Weights of a small transformer language model: a variant of SOAP for these matrices, 388M tokens.
Each number is 500 + 50 x the weight over its row's rms, rounded and kept within 0 to 999. Layers, rows and columns count from 0. Numbers have three digits each. The size before them is the row's rms in percent of the matrix's.

# layer 13 MLP up, 1536x384, rms 0.116, rows 792-932, columns 48-95
092:490552562470487549474503605546481503601579481494491512522483481452454470497517535509500499356482543444487584530514512498612516504508540540530496
093:477558538566479492426525495551524511524503519518516547504515461538552502546468442571485506588475484478573469512508519502412480542515454547606376
103:481608434512486427554606448382563618506521530458480434457316585535498514498581615475481483543461445490499528499467451585573526503493480494457541
104:571515441556480415491444475519430542521437462423428410514484522491492491501497482480536419482478553486485564515492491449480464465345512514549542
098:476438476477460486544558533482606525424504414457486439554542480503472486514444498433587497556524527490534415475463549582502511570534413486490441
096:499526449438520442552478446420480545562484446425442508316502484496618502581519510506507478558520464473566448546541478568564461450504471508516485
101:496463384417549494551493516409513514588505430512517497439526536505520532462567550569475461521497508504464558489550501553515468430533626456426489
096:500529430506495587473426365441518566554538549565516601535521520500483408537483577465563506536469500563485478443503461501434545471507516436476483
101:473552477437545472561508578483532463528466549528532456548529444617360399453521536472510502517548537482515553467537491487462454520522547522515577
101:500371456427632516559446515466420499580486455471495358488530466535438432463523447526427471523530685492552583481481528537494445493516557579496469
112:462498422585509510430523562487421569506523469445480464612511467527431524514496480441453560445559508571463519430525569443466455470552553525496512
097:531441425541537496492528552591471618471503568515502574582579574552576546456500466572447481498569441499527477542512468411433473596469474509611539
098:502546523508452494569449490544479505554548433572591550609532519554437469520536474486485536499554494514385424509550455416526417519514594539431623
094:487458588525466563446418499463512517550439390520450363481431461455521490484507476435426531454514539449447534466595521363526646640565459352576458
094:500537420434493422498462543430524533523381551498550523575531523568540448504467522444518449457566516522515501531491524495588378519558534509569447
106:448460484589547530550541621422478525486525496463497469433488491414468549486553545567409499492642477479515541528500450460520429483471495496510521
111:507494602524541479512488525446477523534418478449444506537536552517515583497499402440543592467559584466554450456477495494473569475486554589419574
107:500478582434563560453551499424507421486460475476421506561476503476621482484560523453536562534429488502539517476430458366595434477508408489487489
101:417478461526488472459500576488451449509471450458501507554535540538492540496500506529466595552455465475503527525555538503457478553440467452418527
119:469499480470546445528482567592643514510538566480454511469486545487543469531516569441569493533496494482560449498462490445501523622584493598598493
098:617435472538526555518482484552465490529526529454539488449558474525479580508482489573433534464402524520475556499481490447535435549474594455450457
106:532561576382530449542500489431577516466449516503485556426441488414486489496595474504511490547456591482534402462580459490580411494537498507495478
100:477472575424453544496558504450491489395502382488510401485481540475532472528506481441450533550489487464611551503434501488447516450492522437517453
095:456508528393424410456564497531558472529517503462518470444517396461535508512538442476457496441501532530505450488500500471449481446488558513455518
098:489492409467433447543496449495583499510591492534492550513533579525510562545521501537429515554377500481531382557476609484583450458561470492572487
097:508511475528432528506513529470504427536507408505499459483484531479532469570393482445452554509453478450465506548495602499485526462589510443537479
119:517445477533494621540469544478527460527497495473455535557544482468511483482525432561470457545490440491476474453612460567467491429581485490470495
088:551465487442541516431462515524535585552504475486529535561482469589509624541476485673543500486576532541465577528488502556461531494502419505463517
102:471515489434450530423400443551541478428505486526496472493580540608562502465469495533467500548523550452479524546407473483538544416627509507501535
095:449466543483547509533474580565556431492446587343503480468498556411490505495515480429506501485572544490476518571445458511488502562471553468474454
095:588429602445496517538504436453590609457536510427504470466469468488508446517441505533461411511612474515404605498519394499552567495569473522564485
107:560394588450471494481434535544449511420507524438550597567486506477509563472548532468505559457428529527459507413502572551534509368592503498506513
090:408384561484516479473460600376545532370569551540550499502486478591508494489515516449462574491426508508434473482436555606446454543549460637541555
101:485480475507513537514552448400585479537444494518538586492408484514537483530513392410539489454526429612580531480518495432451484449496606497454562
104:584477588497471476587528591445467487463460549538528436506558492545504376561418447499378535435541541453466437489463499550512476462515495511571557
095:417464508423538523511512498507598582549418532472515510464565478479566539522508500533435443472514576507474578464544508497407436549508527496418539
104:473497460464519516417596406417460513428461440454491502452554523426514622545462542533428503505455471494567500468449528482517487494618518510473486
104:460500562460564489540569520605500533414504471553488470464493420390579568532551465501517495424509560460385598442453544527540585488549552460536510
097:506464432599531402469402357531625557563493486576547520450479484519386520441449469582514491480440560413507591460480460514519479511516603499555541
100:494501490550448460456526440561416536413636462541514510440535427537578445518416409564397520418499533492576482534504520515521497471639533474518508
105:502582458492486536479535447556492464530496517509464487484479494499513525497477489376543481425566561468514562572473545488519593435532547408614520
110:504360599543540514482525519468473415539524528503403525576493445382575525521531560572475499549513615545474466485416517482557446484450478540514486
094:528517488441455502516505511466442474498560526485566467548523508527560493560568470509531563524475479424489448531376609504535566555497516496438527
092:497502528499481457506517511459462437521497512516499478619509403528454577367536482534472490584456534482404557523543467475411402538520509518397513
091:538492489465453514544544510496539501544546543457548483495458499418570522482575545418448439561561570558587573441434512483499491537518393557448487
092:508546496514465508525491478447509553525480531477480473563536593552533556518584465489480505513477517505504531443473445461495478529521514583536609
121:546664480411532463497574511509446536551497496421515385558538459558553543529566549455596545433532580512492534504489500498519582398568537535492590
099:542476491342518491462568486437550455555485517484469434559519471508476547485461465605492484525473496568388524480454483512527438394444572499475493
099:520494500547481490606545482501557554540393382541487446525546605518478466422435532484525448481416602458521470440438536484479485480546444634530643
095:493559508482466449535583531498438584480461451494525507582617526449451445561447609472517479470511527466499524604517457493502559572527553468464456
097:514519580598501526550458549515517523512423472529551545552556548497526467545528420556554526398556498494534428470481451573481530583494384446544534
114:392477520451593496550448529556572569578542549568511493568443473435555581488479493530484613438510442597557463422574538549467477451549489537524409
099:516537425497451457431563533568437522559532477460577537498508573518451499541486499505454577481525544587566499412549537562520496478476481527559467
099:516529485552544469463520517494576488551507597435487586489461502511462561519521462629549555507490547490594540512500446475483445437509464509552539
095:503461528520526487544492496501558532553516546466404399554459521559494344568571556646529456525525474485498462517517570424529471443488417522505478
100:476399481501526554535545506509466482321539638516452438496410534417530544506440516567515535492518446471460496531521421461440568561510424473547605
093:558504417526478417435526473432512482474548485583466465580440502497526523457497512503564502438483586540537503530495472513498573491535496519596588
107:527558581433516546401534559514359623468484544602494353632518445488480517472468449526501549491522550490565514420588461455465478518424486590392460
101:394490572470454527531491513506449509486510432538577464492553458473575538500483571506512458519482538506520476517443477466516544485528497495465532
103:462465466473416658506484349596469440426563491491493480465478492458529585479539468383535433516526514436483479546543386586511467568485498482508445
092:481461506598528472427517517458484575469459492515444473422577477562514503532559498562550510518541441470501545512599530569588570567444510438616513
097:535492615481511521490465488561496544480513443564583439494491476486590534492409477549471481462551446441563489442534471547420466475496429514438601
104:409458423485517430570522449489509527579480485524531452549475499462529517482461556497543436585481497491501514509603524525410522463426633533637546
102:549495503553391352533491476497500462542507492533584518491439563498457529531449414417475470530452541539525582472509506348461527521494487522569584
092:453531488549559472443424473466504525506516527556458414441522427493443525529444572466460432576513399521457563560481618540455509454555544484573414
103:501429525610426501525469403453497588492524513512498527544536606558472505514572481479578465452493357429464365491497516510516501511519503470527569
095:431557516539446535475529530563507538385442570546510544531477532445582513464487536492512458503493574466464413503513370477505451417532534520466512
103:457524533466541491571545533438502576517507494564523511519482523514489486492526501543487503491498521506527450557437521494518509439445510489492486
102:444561496515359466483486459442524523515509516498570446581555544511544448425514464503487485516546503499481530422463531511456437445414492511418504
096:563536449437476530540379527425587496546495493484479472519448463514590518463549485526490450480463403424486513552561414500469462574494448461461506
097:560481443471522493566445502442572564584529442530370447479537472529518459592504476476445544451468542616499530367424476593516474414544564512434566
100:531468505480488421599461486474496504609400435439552520564512506560480509488591517447586494416442513451483440486439506449471478531463482480505482
096:475486497477566520559513571455555569532371521502556535387481606563494505517462447415488509512503464560547488529538592547472475515517514484486505
096:542483464525565448467517380478438536529507448565498455517595569524509527461416552479490406493451446469565476470481514585475357553490477471595457
093:509544409476542632476454509460545487426464495476499543552472470514514572532492599553472520476556533442556503531464521493470492526481366470625541
100:566448593441489403557536538499475557520526479475459605479439511444578594467425505435500559508499607511583549552497440483470509608478547551496507
124:488447531624558546542468479476531491462484516544397416530472557443516423490539566458632585512490495482431523410438462454520482544399464569569471
096:476476495495478502492531324494522510464513463447554537562516489529509458492449558537518442509519522431523555442446494445577563508491445526407614
098:445425526533472486405543472552486452485498549409465547477447535532340535578550592464404485535594456478542487501558496446492519514498483538540483
094:537460520474515577514442475627532458521544404481449607516466416516491565474532358493589555444511511441592432471478520537519494473537592576452491
098:518484545478502496470517441506406533404458531561520473514552462610513458493487559513494529481536449476502522555511460493503547541580490548463470
100:521538457564518567486476487496502522466501529437493567452529665500478468448514540512566519463608456468505525518498466434592424612416544502438507
099:573448492519488527517560546433522441509457481486474466531553569498450421551562524475514480463478483532533499499532423480492487528422553459558411
099:476487469442378577520511486553520505482487483553562495460536499546551511534604529568429439556504456452527495448558429503501397516489513530469464
092:528370557527398530483559451512565360466457439452499558575363485503490484488518578470577491533432507584504509467551437546411555541485409480524449
094:507541545413567577516489487525573405596356653425566442453465545533587543464504474432553525507487448545550511555529571557527493484451465488518576
112:501505499489510556531516482642531584497492568420457551453558512501491505501437486544597522527543553479630455476404403516587481535504485561576497
112:519439513446470612453495488530510434451496517409466439443521450499457520561538542549504565537461488440572527479438624529506438419565508532476508
107:481560513596518520469587387545486533520518514526461534412512433548572538490554453453437489471518570581450522493506482425492618393561465575522584
092:502502494420525510484522422532473513464400478567475595540489562493615497546468494490501440516602520486512475496522494640522433527536521526565568
097:478526496499467531533544499407471544422492476558425524489523430566414433518505506487532530495500413500487578459430459513487549463540493512547527
111:493583573516472583584494505495507510460433538489442458540437502555530532551473589469444500495451432433504570541561410431373476513483410503430485
102:437444407485458583481506504433464472493524460539487653505566394565539499431578538517533563533478509478574520483445488524485431413410503455488488
103:513493567577535519506517541533564489470488471522448493487557487458644549534497540465471435382503502515496506583508515414515525524478554499514512
115:532497523517506522526520485443534533459473460479553471485547534521504401460560496481497437555473442525513569501549543418476482419507486507535482
096:501437582509534525536464686441518472512504491504586639504546497492462505485504489589512481547426483593523528547449481526575507502532509562539533
089:542605512451490520438528453475489433544529551467528469443479388573527525408528454457454516524521537503506501434514516612483511475460584515604476
086:538448486491634477498513507427418511440435429444561493516473591468445567489565501519522569495515538445487504540490503451523467495376472494519487
097:401537545497417532456525460475477538496495549447499472615513555369571459463565527527394514503523518478491629505494524503418643419506512491422483
092:501496423504454461443489547512506525499481566502548484414494495431602602565589472590487516517408546477427534499531524556457520495562515581466437
098:543508618530520494494515475438401471475418449479579568460511478490560458507508428549440543583650499426512546485416561493511621516475571584576502
093:482588361575515586542468445447521496445523477620544516461549570559581504441560580507467422381428429402509484382534539549407491481491571523436541
099:473475516468502483511433508517523565514494446496523513435490490543538529535505530477552564507477477508539491545460476412511478446409390508567517
098:525434428490517446488574617473492518525506606432398495504410531576501533438603525506512469483380428600469392560454604506554503565547519457519524
101:498542522470453554521461530512487517495537562468517465484515468591526553517513499487542503465495413457587434548466519498513485551524432530506461
100:581452575491506424490551568403481552490461498518476453517469454586500472496521476507499572547552522425538509495417436342426578394375512388520418
091:417551594399455515600565465555499594532532567407469403501518504541437501515473499473514472514540459450519581439481461464502416518583468546459600
096:463552592545430493573581569537574581486477537499497486615502528555499465465482547521448544500448531524469454506519487423446493579544554500556470
094:534585543574610595472551480555499437497460555463517553517556538536430417538517524432514509553556461426457524506465548516461529500504534480539555
105:522544466507599558500529522438609517576522433500488466497544434518511509413492523422515589481551481495493524488408520477485501551467446553483498
113:457518479492557527511478543541527540453480556412514472521479407404442640472498561530512462540517482413476504447510484402499473619554475503591508
088:564552581507522581576490548430455492439488498493508474467548454525467521471405449464480517518512525545459543516596497420558565504504478509547502
091:501565480509424501597485510520580506430571491510412525527556474447462491512516542539444570476500545500512542580463574586502572613591527549459565
094:494524549523474438510576494534533418538496502485474547550497412580437529474486549538544490539471570555542507502500559490532528469546487518497457
131:532535321565521543490503454495416503471468515518509421489491529532441490504525441461468455509478449552639485482475504531434478537542539469508494
100:529550540493543528533611445548515513508509469454528544488462407409426610557482535539498489435471481474502465489460461493516449508575584576534539
102:472403507473565519422549445447638474481513505476491525539492485520459556474528511469467506568528523577484537571510560479558538467606470558544565
085:471507483498549473503516439501586574442484499545556503512498513502527428551489492444610546574600558398595582445548469554461486533539534508500550
100:616461446522507472474564600536469531488511448482532405471501457526501475526481486430575529557574505483488549505532495558529509503473528632474513
104:557528513515502312473553474497600514486447511501451526528443563538486530564587513460492424497494495476548531527525529576403460483530520445474506
124:512487493457463532568474543575482570533440559514574500546508467445512623581410514511569559525487542521564543505605552497529457528539527550463567
098:459486553543436397528644586572487539458524456482487488441496455526538533521635491596389495468437626514485532499584580463542520602525449523494495
094:446543508447432485510521538447480508526532431541489514477503478587500530655431524569532412571476498484534503459466436447584582480472516515537530
109:477527512499515487567506475418501476477561595541476425528562424464453447419404509467519532401499448551423521530523469451439478562559518470359539
095:512475488531460466509480492461514605466511623534431471540576426468455536607527470532542515523491599484445556456528419479496488422449386539544579
114:466537520512611493463492468554562607470553511488503444466537621513498534443442492494467563478528521427557498473530457525543499516536477479572587
097:504547516444517549550493574462576474480508498541513422504491503536462482555494536489470558491561573550520502521506498489520527524588458517536637
103:462375494521506468450500468515525641554396549477474542462451553396340554498454381445504518457443516422528416493445513439495610464552457511529551
109:535434461468508456414501548408517438464452488487459499476543440508451535479421433458464495492524503477468496490544462530511517430519525544548588
100:512594551529530502510514588481536571508475454393480464500561445521549501485409485493520501476383422425416484490476509501448601436539480488418545
102:463482468443442545453480489513528430460476530550482505458529488545560451405465490491546587540441510549500542511526503515504468504558612545512570
101:546480466584475580478495498455503425493528520539534489515597534473527483493517577500515456476449477451519470480470524464540614518452412575513655
115:536503446456507494467508505477429561516427478489455417484543491502482496455522495524469496419536472548556455486473511399448493632485504488478509
105:529526511524602510571446497530447441448541515466384499395478531464588488531551614494484591556552474526504512452479520433539470400550447444597446
095:531444504465548446423436425470537490497516498569549440492487470397444574559509401473430531469491545531470568549429464414480538517526400495546480
091:538521548422527490511448620441496475487533486469444452506509627505451511504447548447435406455563543459494501530520561465435556510400487598484540
101:519482519509480474452518492434430438438427467482454509465500507562479575497495527489519567507535555520484551480539474450469442567574489556546555
102:521457573517489597472502517527507550553507611456528451560479387428451517529513497509554512446540443525470567411455387463457513535416414513538533
102:597460478449485543432572470559438430528492460516481533520459567433436482489513550516559485528422540500458465491464462500444521485476534522517630
097:454433441417542549465484532599442601466522481564457453407490532535459519585550540504483509601476486572516439522554485452480510464479497459468494
096:460516515524494583561480482501475523440410471491637497569453479501458477616540410439516458482420515499467371477456540445445508484542517381553551
# layer 13 MLP down (transposed), 1536x384, rms 0.117, rows 792-932, columns 48-95
089:492482434485472525568533428616517546379533474429475509454446456542493523477412501472432478469511448542383466535536477409545491478467442442554516
101:544578488498514433441500543405497378423508469508444496510517554466422432439534478477481504518541428513435412416359498512464521511518499472506498
104:515422426530454465492403400441549536520405515521499494542454502546469462445367453551548577485490407497535493442578501534473529562537452517448466
102:401562470520542580454552520478504519478570497481556484470555474478487540507490412567485501527556540468492521507511497513592525518562540557479504
104:647521587540522485443428462515504446454534497534525425493575488499513503520456480509526439486480456425471440411566462517465563566544549554397502
096:580535587483407505454472488400486445557532459533517439455404497497498607482418456502470483426474370536438410459576426574437502542511499475480450
096:509510507622489501483484467584561489558513518475512469544492558504466577606452452525557533507549432426488467509524437507477562606503468676455486
095:479476638587387476422451558475406504470453427532566417547538362548524491432544454555454451396470498529527469449433471468399415540498538526450583
103:522538540452423497520489528464393466548504605485503310515453515507503552488456524474502608541473424478494507525505463534432476401519401504389518
099:523418538392497500508510467435508476552619426477561543498475472502549467464519494527435429402480501491469567481450376490503534579563431560427407
102:399537386495489529466500474537375496568477417566486492484508531504496392448515568504501560504503613520384500411449489528469553536495473557429322
101:504500500544570490499519507517439463482552407484502595546505494490520517443527519474573446501492438459505514515562523480502587468513490390463536
104:415437434454524438468525543549518432516442478404459515525590575454384446429546406479528457538446536534536549429497491566486532549524553539516535
093:457503458490529477482414548544521566457500445531593560451543497554489500474487501520542495479454480436446480520485486461406410461481505482390485
094:541468597497518578516523497541509504449535471505448503472560477543522526527432515484540425524561496497564453430570476480557463563527451519452422
107:561552492433378575473400500557529451573528580503546523573607520546467506566451516514416533517575533449490555482440408527448570528601498601447464
121:499518606501381486479562453475354507416464436538451446430485487518561473552516473461473535426548429532568465546534500484497544562437622512445479
102:539441516514585415387420473477413466504496495518475554450432472508476432497492478463430450556523453514494440459499425586391513484475484464522449
097:490492456577550436524516455473505496493518446519474473503492577412437530470507431495469574474508490526497516498515489363401545521527506419396443
109:497478627598470573528420384525524475448492498454567526434490591416533531484483473504389475432494436506475452483581409494472536556420460601452542
091:433536537441546533482525490418549527542455453468421469467560537487491532486482482449454515548535518512489415464478470509511609502486490475531512
096:475431462508512483486572435553495498531639457459409398478537516401501572642415511522450602430555553450530418466516506552471585504536391538465486
113:490520509479487514469548519429541529458455509510531447544582521466506442558460520440471358491533505533533553564539555435481561524508446420504512
094:497505489552478517482506489400513443454503410529498443542466511456456524545453537547450540467442518488438432451476577468459474455488495547583476
102:446547559577489463461577459438533477456434523491525522456403452539456480468434499483491613486427394514437541434516490576473458515513489485515584
098:484421507523471583436541501486481532486531477652441502438516532536490468497440500509408505563476430404477449454551463523545502462553533551473575
095:490460487425567467519484479540551414510582427556528402513394552438549575474522467515508426560495559465506608556483459554520449536475524554511483
093:525473483459510541517498477414447505436580384539583472476480505495495437474491459484502456528503454488390485604532569518551536498577576493492507
108:425537493530575526524530498468581427520452576506493483497557526511528478524550539483549500549517494434537466444501482540456476479566547519394510
096:503383544526508529539512580463437533499518457552617485487496459536518599539482472557432439538463445484467606524387547449510468450473576376423477
094:479465420480454600646450494482497523539514521506512425369547519596546520453468513484536538425502477483442511575419536345511458581647524544588474
117:583486515458503481452454506554481507445460553444484469414435492444495435612478575557481453503438434458517583545552501541468451525553404464470372
089:512518525469499471547558432453554504549491526500568467537399478555516518486488498504489512491550443470495510552457541512429470524394512382542526
100:483538556526560526550446484546526427579502540503508525549543392532427479538448626486627536499488551423550417512427519578527511527530522467564444
099:518480445496544495435495547493534648546524508492453538511494462492430515539442405477600460516533596519706527478604478490422596579431425434450508
103:459527507499419470567408501606435491564499529486470460538419587541577495568473568485500422431524527533540499504518570459504542451525552505476471
102:425466468508582516521483544412478518531468492516491526342435498454567492541536509567486509476496476514465405490523487509641564428518470487502414
112:458478519459499464639444459471422498448551498480554552451552359588519583497538503419574546532439482520428536471497625438452413542413500410563480
099:584489505471439466420475444569486378528563598434525496479452402493478525466434459429497438487505546456474418484544512478503505499483515475570388
097:413384516571479416488559540492579472465448417572440499491454416601549528506477477484461460399439361478493418496476518425491510621552499459575538
111:535503506484455477536472470595504484484524459515440485484452524479453504494449493519437458482493494481474529420475531535553546466539502478460514
099:560471480500556411424444512511539475529522466508470565496413536474503543526509469497513391491601507465393414476362481500503596423468430430588456
100:398467502629529464590496480492504468520590524574507529510485502493483485494521544571466510416571495466541463476638376491490502427484468443499545
098:463392512473536487494514455487553512426494442567499483432465543535515496516486420392396493485521444464565537508530544422568401472416432466455509
093:491527550519599471464436547493584489470433532469406506490566447590478510515544518480548523561422419427454482479516441436481454499348502474479469
090:517468470474478393485528490484491495371461578477539487527488514507442387483537483480487449541456529448465385510558448453476445478406427412441473
111:458591500459519503503503493525545441497430497451482522573572427577563409524607504519358509543517584589493387516466507438463491538471485589522455
106:502562441461565485517470482577468507461472551509552541540519455471493526531523520443493505439422504394524559433455442482574508467439514525497511
095:545501451539518501482441573521470485556497515499529483466448469498532525604542530423512508472466461494436463557538430588529503478443552376542441
095:493487445485411427560469397442464524462475599591540500532398546404616462474492429436505486499539603580435522432491441487543475451507409477519478
098:460480465429456539477522544609483514551566588611467514473547500517435521586519520485529497509513513477440553453369512418557591557560493514446436
108:472515539526519550461477475579433462595567495489441477514456529565511526520527524542429525445468558596577533535487505429501476431501479458507547
098:455546559546527545485553498421517419451535497556427530496522581542505537539447452500346563550606479450473528489546565524489478470514468429416548
097:466499498396528469531443452434490543438490471461581453520515499515550505417408574547487478474507514510544516540496506497513392502560468525463463
094:409500446508510444486437502506454480444542488513497440532499515482436401469568505496528491461474469521482469528483475405478527451440545487384444
088:476516490417482464520559507512500481651574432577477563496475534528469504555434547424512535533387432511493463486498518511520418438562476530445570
093:410448476471436567561506550532398416443488450557541460534499479533486459559537570456513429421497454531538450481519512509454387542488490568514449
099:565409399505479480502447390482540501471491520517474405510434436524469457578507528503391542487523392495555522558531553490518429474478561371480477
099:542497506471501483494536483528463461604437513440449465513503339593537514448450548466482491508433507493491464512541464433434439473503447496553436
097:504588553488501481441548485433501525514475411493480552536378467510400544497480428527483521419615557557496507531463549445519526509468518486500411
100:507394509498477449454517473510544544515486524429533448503406458595507494518583485504486517470484492516500429508544458487543533476576533564480515
097:511488454566491390495421543463394578446500507519446595501501494599489439541490423548534500484490488348541500413491541543482468532544499556572483
104:526523428504480522474512498541544472448492474480478440447532478459489537489503492482485465441517436550500463459511411450515495500534435602470490
100:529467489390506444566470433422489449450452392547483480465477512608527442539530574512575473481490496450574464459483468612487544523566404496481517
093:585458447473527471635516500533493533530611465464445582551448516561522537433592444489523515508451523475507449545524390442454408558558560454471583
098:538458506436480515516534396451404489421518567465572586497429528510531442518479498515504515500502417507544514543464465517463592490475526459474502
100:442530456508414516637420454550572532456547609541371600506469433523503532434476547517488524496518411543491510457457459408509549477547498438574553
105:482486539499452491505467500558546485589427527498558548590576522486490510442528436528563402484524374506399482533475499476411489498508423530374436
100:454468555482477564548521528543446535477589466506466454423400503428459462509537516496381518465486535492410519508538481510451554548527472486544519
104:492495466534513519505421507494485472489494463519538487490510482480528424485552491511496397431436487492469481531495507517548495391427507482574517
110:545385466467476552539455517455556464566515355436503520537494509510493545497471487527541572537473530509535489469542533449326484497473407450373461
101:496519408510559484510471550403405499474542584437471433395473476545535507489452475488556478501518497416482499522534551649500525452537521506463519
095:429579467532504479646496427613360433532508518491482509523495494486457426500502460461441460423383470620512526508547523455397524497442383510440525
096:489431523530420486393498537426504486442458574363516549537486499505490545460480568506570481483491457591505532500512481452432385540520550505414516
093:463465567534544492548506581502540424581519612522479484504575456579476489490501450422472476492421552498467466519576440504473552514537537472470579
096:536482480455417543510502612435445562493463524451538505546423384416567478548503450476500495535451511553533448482444528447439520441496533523453436
120:498445466489555447496544473501511550432454502546599504551546468510436544488518493524410422542484487494430516529468512541528495456501490558521486
093:528481620515436487399475469541455482401473524442444401523517451513522503530574472403502520475473479528506426481427490519480462491487535589405505
096:639443498486485465440610487492551481538501558466541398444571528421529446483485415561431512496518455409513542485461529440525445445470432441416551
095:487432615507517369530525466520494602461524465473562524486571521461574439438475519423602387600500401426484494468497442492483523507510424415540421
091:496534439458537403446517498458556535496541512486574499453458658518536473451407460456475545456558513436539551496541595513511614406525525541525544
094:475462575346469511523535477598549405572501575523500515456528503500452551548567480456491456420398469493550428612513572513521569421517465392410431
101:471543505470403447476490489442468477511543492387484464406508529585475518519506600535496512455464442415496606527463535389415488501520537419508426
102:454491435463420484485556503505442421425529472621622548558552575474488493486533456487493496488481509500436385544398504377397406486474585506434513
099:522549549565433558457540521461454455446545438461490545522427399436535508580471538437538464444485515484402482505540514502484526489530478576559484
097:519438547492446449425492465572465478602508391549434527496529435492402533518531542556483552524466479435456430421467467486463607540541548564510433
110:549558499467390404472514471469414407528584536465467525481486513554455455528530535511496565545488461440461472512489486525461540462459559603431428
109:531565396493565379589497458446440517424536528596481658534550485496452468563457428476474521447547449480468595603551414447457551544443569540510458
111:563475483539492461507530491384394495454525501532474491484508475478491473445519478503508559582482550403519567504443564502504416473559535498507454
094:546447524483402467579462423556467505573546538449522552525434506441607485600511460520525403532519438574473589453603485468543513535443469518478448
103:448437577429481436456475484474506479524557483555508499556446493450473546507554501488436538489519434527453566496555420557538430582408546524531546
110:511547521467491364520527571499392518452640509477504500527468459459469504465490413490488437458508497425482493470429478532485482505486435469580533
100:544457534573480523525511431531499523463477497556510516446524526484478458568511616433457456561577559384502587455538523492474393501522513479531543
110:448569470486440483483512471501460392410517512494486486479598418489501457534533563507466510462556485430524492432537521499495538387489561489495572
107:581462478440496466515496422385476542540638561440408526553456609541447444604470510451546442500431662520523413523391490463429534490470487568516521
104:441425467540526456611489531423536494640428496506516458468537468460453558443488430519503435479513407452417444541521511483368575506629587525548513
092:525490472613434513467385558472508530532446447480497537571493468550506528561581494515387437473551497399581512458543485423539497523502501475509447
094:498504517471480440532475603532495432448454527557528475499507513522450455510490496496525467419480443513497412538473461469476575590481520487593503
098:487508570482419467519469518579492454489565533579536516457477529535490478433501499582577470465427474433503443554463522544541580497459460651502529
099:459478408462511557408460493480441393512508497454518529394575466483515505486454427489436458503460438536547457452518396531476487497556413557512474
102:506404465478457490454428503571510524450472443416548524483368510432489523517421389531410411437465496546387555488562483607455547464443436416535518
094:514398437522482432454574551563554505539506549465464520440501511439463543464582525492496467476554532500529398471496518453405463509532524531416525
096:562592469468498496443619472505476537460500545473475514603494484476563557521519477481489472428473514533401599486484550572453455531450543521469499
094:523545518517359465485446481536512366458447513578487532536655500471555449501375471517458446466573462467575555546507378631550534512497472556526445
092:518503489537548452572483477547606391517434484502522487487449481474452534523507496541495465457452436437493370478481527497515403477546553468570505
103:556522529465524409454454502568481381475553487432502489412472533561499497461502500459473437552523508485471584445498557535546414546527508398488478
091:504466443573332521538453583485489507559457443545470514461522444503552467511537510496539539564482524566461486520490485534506483534555523482592483
108:436541560517507437585511423464579485466509547439484482549500504482526504492441574454456449465564435495474526353495539573502542475488513446459485
096:446541474552413572479453510455459497466451423507451360540506529529493487510531436619431487450476596519434484475495408497404576566528486450444436
107:478554537482545462488463537528538467485515494460581422530522534493468457492522521424432524452554432486530388507551473415528436498538458555449444
118:574445521550509539380570453494436458462519507430492501523469434459462473520626509560528502431468448493520555541438527531445563492521602454513490
099:537461538523432533526527465505459510575597440538476490475512513479510506487507466547476515400504462509416484555500533483470424456494435459476378
097:480456480538442538446484503559462521437496483443455585479418462453448549517474508520388458459531420463424368553529491504507505428515453410505541
093:458402531536474459492513517485539511559561534518483389538440504466512409549540535413487436514482490418533422503529479498547454518370489530570478
123:434554473514471531521552411442491433538409541537515489535510500527419466504479517478471481361492456569502557495576507530372573459606545533424482
097:586424431481539557557439411496531444486494474523531506488423462524507437423513545485522494479475548445433453562566469425517592550519450534506444
117:524488380476509496415549526504423444504551514422503447438446460411443455498461550469494515490442542468555389432424417447474531458497527539433483
097:532517460440436510460567455466507529520539493492424440498501503435441542478489473497541446530562428497489592507492404519419553573519444494407575
094:469437478551539469503454485540551449537479509489476542557531490519447425453539515526470551493425460542534503487544518534489471542461454420529411
109:589604551537437492553511455504470559484441591467492571452448611440474648568494381606560495494528511494440587545482482486432446472432469443465469
135:471469494484387493493417471509426579470481512365495509470492433519559489563415490451489556467544468491529561557523522546503445562500499529581540
094:484444547574402541423476506482444576509468573463476456482557507520450499436490407484487571442560533517526484452453500498402515528514521521474538
095:506474535411447496366352532544465442479451470513533531518447563531474420473419546492558453510494479510483570466511467496495574472459498513479494
097:546515411503544497533463484513457548501467551506541521554450504525591511499498451493487435457524475442424506544517482507551389456572554530587526
095:513600400434487527516451487555434459555584484479452475412484580501507426461500536361465502475459462492542474523414455537530471472488573568527584
120:524421566513448511388454428460466482452548518457451467474522479451511412502386495509504510456419476463493581499581516525496463528534377589496464
092:464436547617387511559410543422403447488541482507535579549436499460465448506465526465509524548449520512440495507483553514403511519518582567433368
104:467500503517477545509530454437461449507589553414454538381501504563621556563548472477545557500436428431509502578514526457428538544488500569501541
094:552527485533399451348554411499470443562595558518536494479457500494498368475493547533436486474459464529492464592460554486587505546453453501474399
106:465532473523551425502505525567510525484588495466585550524508435424453604487462520533477472523551458537544421495399480547515522439586375495531545
106:473528415544465514429539560448439488504532449517507516436456386501497534421423467556444557494535450520491475502475518528453538573543490475450502
094:482530458488536537516577490457450464505595550449539494576452484425444472441417535496585453465530488501501524438517519467534510586482492641519479
107:510474486524432537471420469537427491504580430490533600385499418543536440495521465451544501489473486500387564516508472507454512418438509476467481
095:513409549452453493490510506522577555588494512516587463519465482542465473517503446487433492479445422505504514573529485509513545515518515525383554
100:495398560525465552512363572425496495488535494484544452384431523546456475407477502454519530503574434476491543487480354539508428600524510541392548
095:538454480539473540515503520412556484540526534445467554599546454556525453530624457635513476495510453367553444527499552493472470555444540420508503
104:463568441496488422430397422577447438521577521486505581447511616473479442507555531468515544444522543500455452487471502463388485456511528490487503
109:480420466544408498495526454464501475356447450519428539571466546436555521531540506452547436434502488495567495429508507611433473466485513482548434
099:419532516527463493466485515496473492449525500402491545417537508518429428403467475536568499430556513430428509456604436438531525547407575478488539
096:512530600577482523578492499527524403515503480598535508520472473547607464594533473532434500464508506470496445556480559514436485511510464520458584
108:418452665527409445422506520521444507472498489485487536522405379475472459486538455369526402493524563486495475481602492413444445405564617483331470